{"head_dim": 32, "activation": "swiglu", "rope_fraction": 1.0, "dataset": "wikipedia_en"}
Each number is 128 + 24 x the weight over the matrix's rms, rounded and kept within 0 to 255. Layers, rows and columns count from 0. Numbers have three digits each.

# layer 9 attention query, 96x96, rms 0.109, rows 0-31, columns 0-95
156152142088137142122109156129117163119098166107116136158150141168122125146113147132140151123151130170110123162118126156111151127183117127118124122165134113125106072153154093129107121120149160107135113106133130082145123122113116135134135070135105106157133146119120086142133117160114110107
152142124107157113120138138133127072170100114067135119157130125141110172111159200118111104135138144134169126140199138129086137149117122132104113091100153116153109108117091152142155097142135098116108112121136127158125136121122194136094119095173124149130124159117070142100075110151142128129
099127106149127087101142135093134129147116135170173098118151124138138102123121060182151122130110102144130112103117120115147142126146146133110096147094096133110139147112133127137144125111120189123119120104085127147099092153134092121137124135153138106104134135109170141124142163128188152125
133113110138128123147103171106170134116137119148120112139123104131135124113149099148124140127175113169109130133127121110171127119123105103127117103144106132086074121143176151125122142135121145115110133147140145092177100132144136126097149140099078154106152102108095093176145118092171154128
103102145150148174118168113120113124156163112103132124127166147115143115129148050116145161095148140164118103115100133087139136101167125130114119168094106115130161162121117114122136127119120143145152106118050122146136154163142111134136114111182127103096176123099170128123119108147124137144
138152101171142151104161172098098125120120117176161103146164089103132105151129105121131125119164151153123129147139115132121176138149122143132095135103132096138115141124091142139135101093112169130116121125142155127148114133165126116118128108084091128124166110095101123109125144084188124091
092081148126158172080122133125104109130109142083132170079127153101143140137156121139107114109125131153132105104157122088140110137114129124116102167099124128160153109120127105105163161115126080103118083133092114150146147159151125158136138112167146118157089141157189127122141116191154118117
127138133155133170128160150120096103095138109134158107135177116099113079150120106108145136124158110146119103117097128100169127131153120141151122139082114097117166174121109133144131129126108163108126120122132121108121141132156089137116113125138135101095182102077116109136115109109122133097
155158112151103101154169126107136146120113110131158085158144090141122110085120131157158104157090126103158106127122109140118103128169140151142149099160128105103135147146121131119114122145161179113143126117167140121123113088132104093119114146100136123102150090095082108142107119097124159127
144138125093095098184086137147157177154161120168074124128088138125149127117124126147159130143132114081099169133124141154101114120109172121122163098158152166090113128134178114134085118138140144144120169129127151124132080127088150111126123144092128142099121133132111147140129127129097119174
159133097142087149146119119117092136133096112165142102149164120155138105115135125118134105135115128119137143130115120123113089134143165143153142116133149124126136141132118133093083130140104129139125146088150141104133125100118093088148104132072152135117141085086110138115143129135113127108
154138100123101091127128136107135160166146100112067135139099141147142124123115110161148160105114106083128151143117125134099120118097143156153144112132127159115134123144169127149102136129185140125164160113141142144095108124087118102114105195087137168100103122131145176121132149131106129189
117121167144096144142116110167118126104150135149139128136167116153142142131141123091101135152158128139103118139088138145138109116142138114091138143156141117123110135114114127113139129137111142136120110147118150114136138126138144126151125094127144108119145152114108174126110132139092106097
160158087115073108157136119125102149187124100098129147152131111182143090117097156165153127109111106105092156145093119139099106075115153163143155086166106155123146100151131124097084150114157139134171194101159156117103133102118090072152097171075132155167119090091084168114143162127113131146
110117163116141124135124104139137123118127185125121147108155130131108151150082096124118165142178150120096138152120151152115137088146114148120121153189127133135094122133127121151162133162145111154126123107109120134092153161137165155121161128139119122094127191119136183129150122096109125110
152115115138155141118118156115121096154114090068158154122135090105124104103168174131114129094082136131103090134156084133130113121133100133132102128107091086156175117131140123127140146141068104103141129145119101113137119122153132122145126116152111102159162107127112039129145145139176164147
152130067129099136150098118083095163157120087098153121154125099137122087107159153149145119104111103118105145117086106115104103131125160143128153095127092144109154114136143146100079125132105123117155181104155143104124135102130090083128079155071136141171150089093104127134132147145119115163
147152129125092120109111146122117155161105088128122144146085090151122063079096132176157109143124100140101164091114125095141108103106147158129130076139107148117188133137132137109109135143150160110141181111157155107112098094116149104146064150108156158134152093104132099107137155123130115174
170123152084106100130123111132145150132115124118090170153050122141131120150126123150116119116149117149124153132162148082160118088109145138135108120132132186147148175182140120137121162170138159147139203101147139106109074117095147119142116163116157165100104059121109167098097111124133121136
094106141098152154124171127131103107115124148107144122094134157091126160121088159135134121144134110138133120098135111119090158133077092126146143155140110145164099119105113138127174147098129132148090119140111145145147162141137141141133132135160100110146115147151130123120152108122156147107
112087091111126156164154156153100127155118125119167110114164139126180125095140153113165118148072116127108110138113112154112159113098118083160194112129114136124095098093112100125075117082107088126115104144117171171131173126158103137128120109157095111129114170120128057128149141108123139135
110132153118092090101176109148149128088136155172124141096133154185142135138134096076118162126118111171184203122125167162135122148129136124099131115129140116138090160114078128100125159152126124141154072118135137157138135108107121112128165098155107139095123136118173166136077128119108163066
141148127140091108130112140134162131110146084170111111118131112153132087123166094126123119135117129119139141122126123127142112143156150115139130116120157107109160145127125117129102095147137138112147128135140148104119119129108117125138105118096152120116153126106123125132128128119096114154
124143164120121152107105136136125122138115164150133180138119114157132096102077135128116156135128124173096140094097133127132149078087119138117121133141103125128142134124116155094112145112156133114129169123135151124121096111123146121158103127141138141124139109112168101139104122121143138115
128151170130103112142129134161163127119127120173138145127118083145121075101127100146120114140127131139138158095128148137160114096141146119106120098138140121120161176142123104139123134151157141109159128146151147126138103137099162139152118107135152151079143112127162095120108120117109143119
100140169104109129133109121126097141090124163152100103100137158129118157118083149099131152142169095131129120119096117143114139164103106114129147155142157116115118112104129138136174126119121149125102128129119140081146115147095141118140141101114127107139140159110136201124131131146106118115
140133074133111169134132148115131140177112103119164102173117094126140105109154119166175096132074115108115133089099109132128117080112132148123136113123091133117144145115143129100063150153094129123153152130152138137138131133107100141128084160093134133118154099106119073141107109129140087161
117144152114116133137106121121087109074153145157104137109128164099123129110097145114149145107139119145120124153076118130094142134094119117141149112139150142140132108125127137124166113121126127112124129137135154090168127140101122114132132127128114127150128148123155165105095164115121129141
110111118131121141150112141112112139134109114126103082126136155116134149145131134116162101149140115097129098133119103116084136153114125109159164125146156125108122097099157123142154111110123148127083114147098148112123137155122119130106125134097137098134140162126106171126169121140102093164
144124096101166134146147111134106136155129147097132131146120138103130148155113135145126127115149150127111092166159135115116137081127115145142108127132112175141097115177132133168147133105133124144116161090096108138135141149157126143115152159135110132129104107161104142124147120108160116121
103115146117122096122147120130117128075128152160100130094140169151143182153120137077108157137154128150168125156139151146121143187135118098134137152126160112129100125116109128115174132129128130158123095118134133132130136131118144123131163101140120114119104144134120205126132126133106139084
163112124151138064136087140140130106102164074105107133105127131145126112122167124136098128102113114081146100186150110119153115172177158101137136097120151129127160093174139115172122079135139140111151132142126128100113120114151112124146120131118139112150135135126128120130125148124111168191
# layer 9 attention key, 96x96, rms 0.109, rows 0-31, columns 0-95
132166127141108142107088103104071167144120149120143110152103163122110117124109121135097098124144091105094129158091154180098169126124101152124163109130130126091108108124148131120090126154142174110163131095165151162096088132165138143077098119145111159135142137118139107194140170140128095135
149113104110119152160090136152123162141118131148127113136110121148108144113122123138124087144139114150122145157146144128161173139127126143126144092143136110128135079103153152134132131152151094121136130165109124128149140118149170097109109141126128104149129112092094131110134144147141126138
128120105142100140120113125099117169152163170137135126121097150126119142141110130129135123147163125147158107127135163132107138132069119183111166167139134179115105124110159156123099130141140142112174136153155122173144137126095145123089112148120132143083102122161144132150096146143153150138
161119132155091160153133128085100174138109135124129129123105134116115127125166144106116117152166131145153106109128129118133131159104131161074145149147129142111135139117141138102122124119129132100152130126111141137137146144138138110139103119122140150176097092128101132106105153138146157135
147151101164099145134123132084128190117134157162135107125094152103118134116119142129137094139130117136186128132109130127105123125095138188117164155140133203117137169127154129113107106191178159123166163118146154150167111120122150095129085150101144157138093108137118122086115148105142113137
120101136120143130140161113175128102121114121121120132125145123141128129127132136114126100139116121148149131123163115106147126136161130101117125084133137125144161114107112104137151138102127092118120098131105120123121153136126127127123142126143118083155175127122122135091121097152098158167
140145119180086161134121129079172168128118166154134125124093134128149120098116165147119083154106137123141132127106138123113119132106122186131163131124122165106138118134170113124125118163136116135166125118136167120158101119103155110146085160100147157111071121127101110104133177125153091142
120110140137152137129156109141113091141115118134099149102177146145139112123131135119127138107132127114169124122147126147119116149141107081149115112099104104115157139125089102131156127108092091133093093126137093101119114147114112130135144102161129096131151127139140121131125106127123153150
157109144133165095113144125166106098129149088113113135129148109129091126141149143107135174118125148106146119124162151132140127142144136105105100160126120103146125168131109134142141136097113119117088109115115105151145178165146105138132157078155107111123166138141158126137143095096116197097
143172140169107101090114121102119146114129088121144135158093105118114134119141083142158127145141164146094172129127108136136132131129152137115119193162114169145120147164158153120112135149134153114162126129109165181151125095131151100162102152117140168147095132113105114136154145113144077126
157114138148152141062136130102116122128135122108128165135108133116133123138138102112134179127114146097081108106128144170129126109141112110145128184140122101156144157141103146143134148136104141125108134087116138129106118143109167125130125108154108163146135124150159093173170104089169104112
155154133176109105079147112111121155168141167138132110130089130136139122132077131142123145172138149137117135126124125158096084131134148132125131165135114149130082102108116160108097100143148123174141092135153151159144151115100111094118101135110134153101129141103104136107190158113128113110
073111122121146172145124145117091138126137121103099130112169122103135157148126113118111153090132116101117119120117148119145134100120107165115150150130172156132171143132141125177148185118135144091125136103106128126134099164118143163137155106132101164122110148156165132118104106127143095143
163157152180112111083125127116123139176163190134141119126099157132131149127089130129132156143122134128094138143131120212061114101093121132118153156126100138148085097092095145101123112117153114181157114133145153184149154129090080108113122120148117159110143157103115113136193162114154121087
130114148118090147160127165113108157118155145119150118131159127114143170132126129113147099109151094149115116108144111116099137084105130157120157084122173167116130093135111119149142119157129131090152136173104126175104161127125089147134154110102108110117151176133123165092104143154101115152
182132134076174091140155105129140123124117107123112121177115142174138141115159148110176158114075131106145140152144099178093125149128146104081119150103132123178139147128077127115159128098099118129077153090130099128163126161123080130107147079150122127146126153116161054127114109076156160103
171185144156075070099146088094143131156152150140121118152116142155132108118143152130113122147154153156132169129137109119091075122110177140115097144128085153127080121153109146088112087113147087195139110095156151145133161119099081089131117079109170120112168099104105154119168130144109158114
154161144131104101104104117130149122110100143149138145152072129153101096104120122143102142148124166139119152129117135146139124168156144104149120122153068094125105133106134134084117075133112134205123116112169135085108116084146151113142093158132175125153136116085099141173157133085133113096
130169127138122148102098155130124126112113124156109138105090147134120103138159102123110145152123147136168119129115136106128132174154135111149129096125097106133125160097124121090130102163105137173131097134165126114117112134102169128118121156120162135135100125102100140154115130095142134095
112110134105157122162164123157132117122140098097143107119201069130119117085130144110166094083086090127144115076140157144132144122159112112112110144143151078116147137084111107136136152129112127083124109130093123145105140156129093150148180099144084083137154155148172056086131109143072131187
160063118183138113161146077103182120118148131100139110148143102107156137110136165100143125107090118100110092125123119142126151112090139135132126155134138141116143124136181124138122153090153120062124162088082145111155123100150119123141125120142112150106125133150122062165128095138117124171
100128169193092131087081113147093142086159161143118130125080140121126165137118059140114112090221134147111167139138134166103142108097120141086152132143156140133128143129131178130141154143157153108179143112103148193137125127129174151102122085140075184116163183150154216125129134134135112116
143126109160120147119079131120114132167108124148126141115119146130129105151165132139096125145140142122157120146119111134130102121152111121145141118113096144124123160133125149128093103138130131167129095120168137117138115127142140112126092155114143146135105117093110111147168138100154134132
110132156122148131111069146148124103107094142122144131159097141126118130100111117132136144130108138136100131126124143175124157130118113118135145118125116094116136109091133131108132112095103146130128143130128119106095097119136143150119124146148144112151119170106122081164136149112135108118
113148129145120149087055154137122133140097131145128155119081147125135122127144095137123154126127146133106117127099134159147143142131105102151144112133096102117158142097136130118129141115127155142142132150121139113114084114153194136132118172127145143148085139111101092158124152108172107130
102130136126135151163131129149082142161154112098157099157177116120113134116084159129127115121147099132113137130135150141097126099131104149122175120121138150095108089148083095154145123133107123101142126158131118176097147159103088137124162080100099120141128150127135157078124155167117115142
136112134111115122120121139114179140116109152162141145158103118123133094088120096126114122153063138122097098112114132126148102118110143123153110112147093091099131128108188130123103145107182117149132133077133181076144096083140138112131103151134163113112145107084129078153155121111131098145
136147131137139160146131146140093113148167116088144111151140144121120136108123167139147151104123126140140118140106174157091123115165114150116164138137107105106115101125095104113133137143107135135145137128130112149121147139112112133139137116134096134156107132139149118129117154124111148105
127090092157118145176177128111124135168147130113127123136177112139149131128100172126124102138127102098123121124140129098118104090123129129135134127116151171121103086162128112142114136146164098107127118145127131133129150126119066114139138125093120107096137096136126146107149113159110137149
153113135084119119136179138107153146124166111118107119112146114096140139114150134115154132124120124137146126085145137092132140138127141135116099111128139119133111127116086104114158106135096107106132130124111121149156182128107125131126149131116160102114119100138097129116085112153114154118
103146144153120127138137121137079125133173131136126111118154127120129152162123115128129119116195116139140141139146123122101130107122132136104141141128154163133118138152096156146149132139118133101156116150139116189113161180104108153117154076110097135116149135150143189082128128159109154120
173130095185153130143116105118090121127112101113115125085139164149129132142169158112122166108127154113206125159142123095147112166175128135134137153116091130161120158130138138111105097148103131170109111135130097120132126141139117106147108148120160132155080107145105099148130137081155154121
# layer 9 attention value, 96x96, rms 0.0742, rows 0-1, columns 0-95
114092153123121119154152129099121145112112132146144161159154080127077127109141156116124095118149155177106135085147134105140157133117158119105119136159138114100162128103159136113141096147121109142114115101162162138097109091141133146142134111153109092148148145127122134161124095114091155102
138129151144137168138128154126086065114138149154121182084140134133187138167154108117099137148116125107122080120130120092115132120132075122133159109079151130134139127131122086109139131130181149134095132133137167116158085149112137150143141151127104112110108126159125129118135149140153110107
# layer 9 attention output (transposed), 96x96, rms 0.106, rows 0-1, columns 0-95
105104094125127154124109132155161130166147127112102125118124139105115135130090097144162144150120134104142115151084134145115111143141102120132132132105162090144142150136148143161123137161150140078106099141139083100142145139096195122136111129081144109113122137170133184131151185132143101202
135148131153129093123114113133107163085119132112147145142125103158117141119141102096151108105148144163165163155119146183164139165119143131148131141139085134103131157087104136172159159123097146124144088128124097146056116127144153126157113075154107145156109165104147150159092110117087161170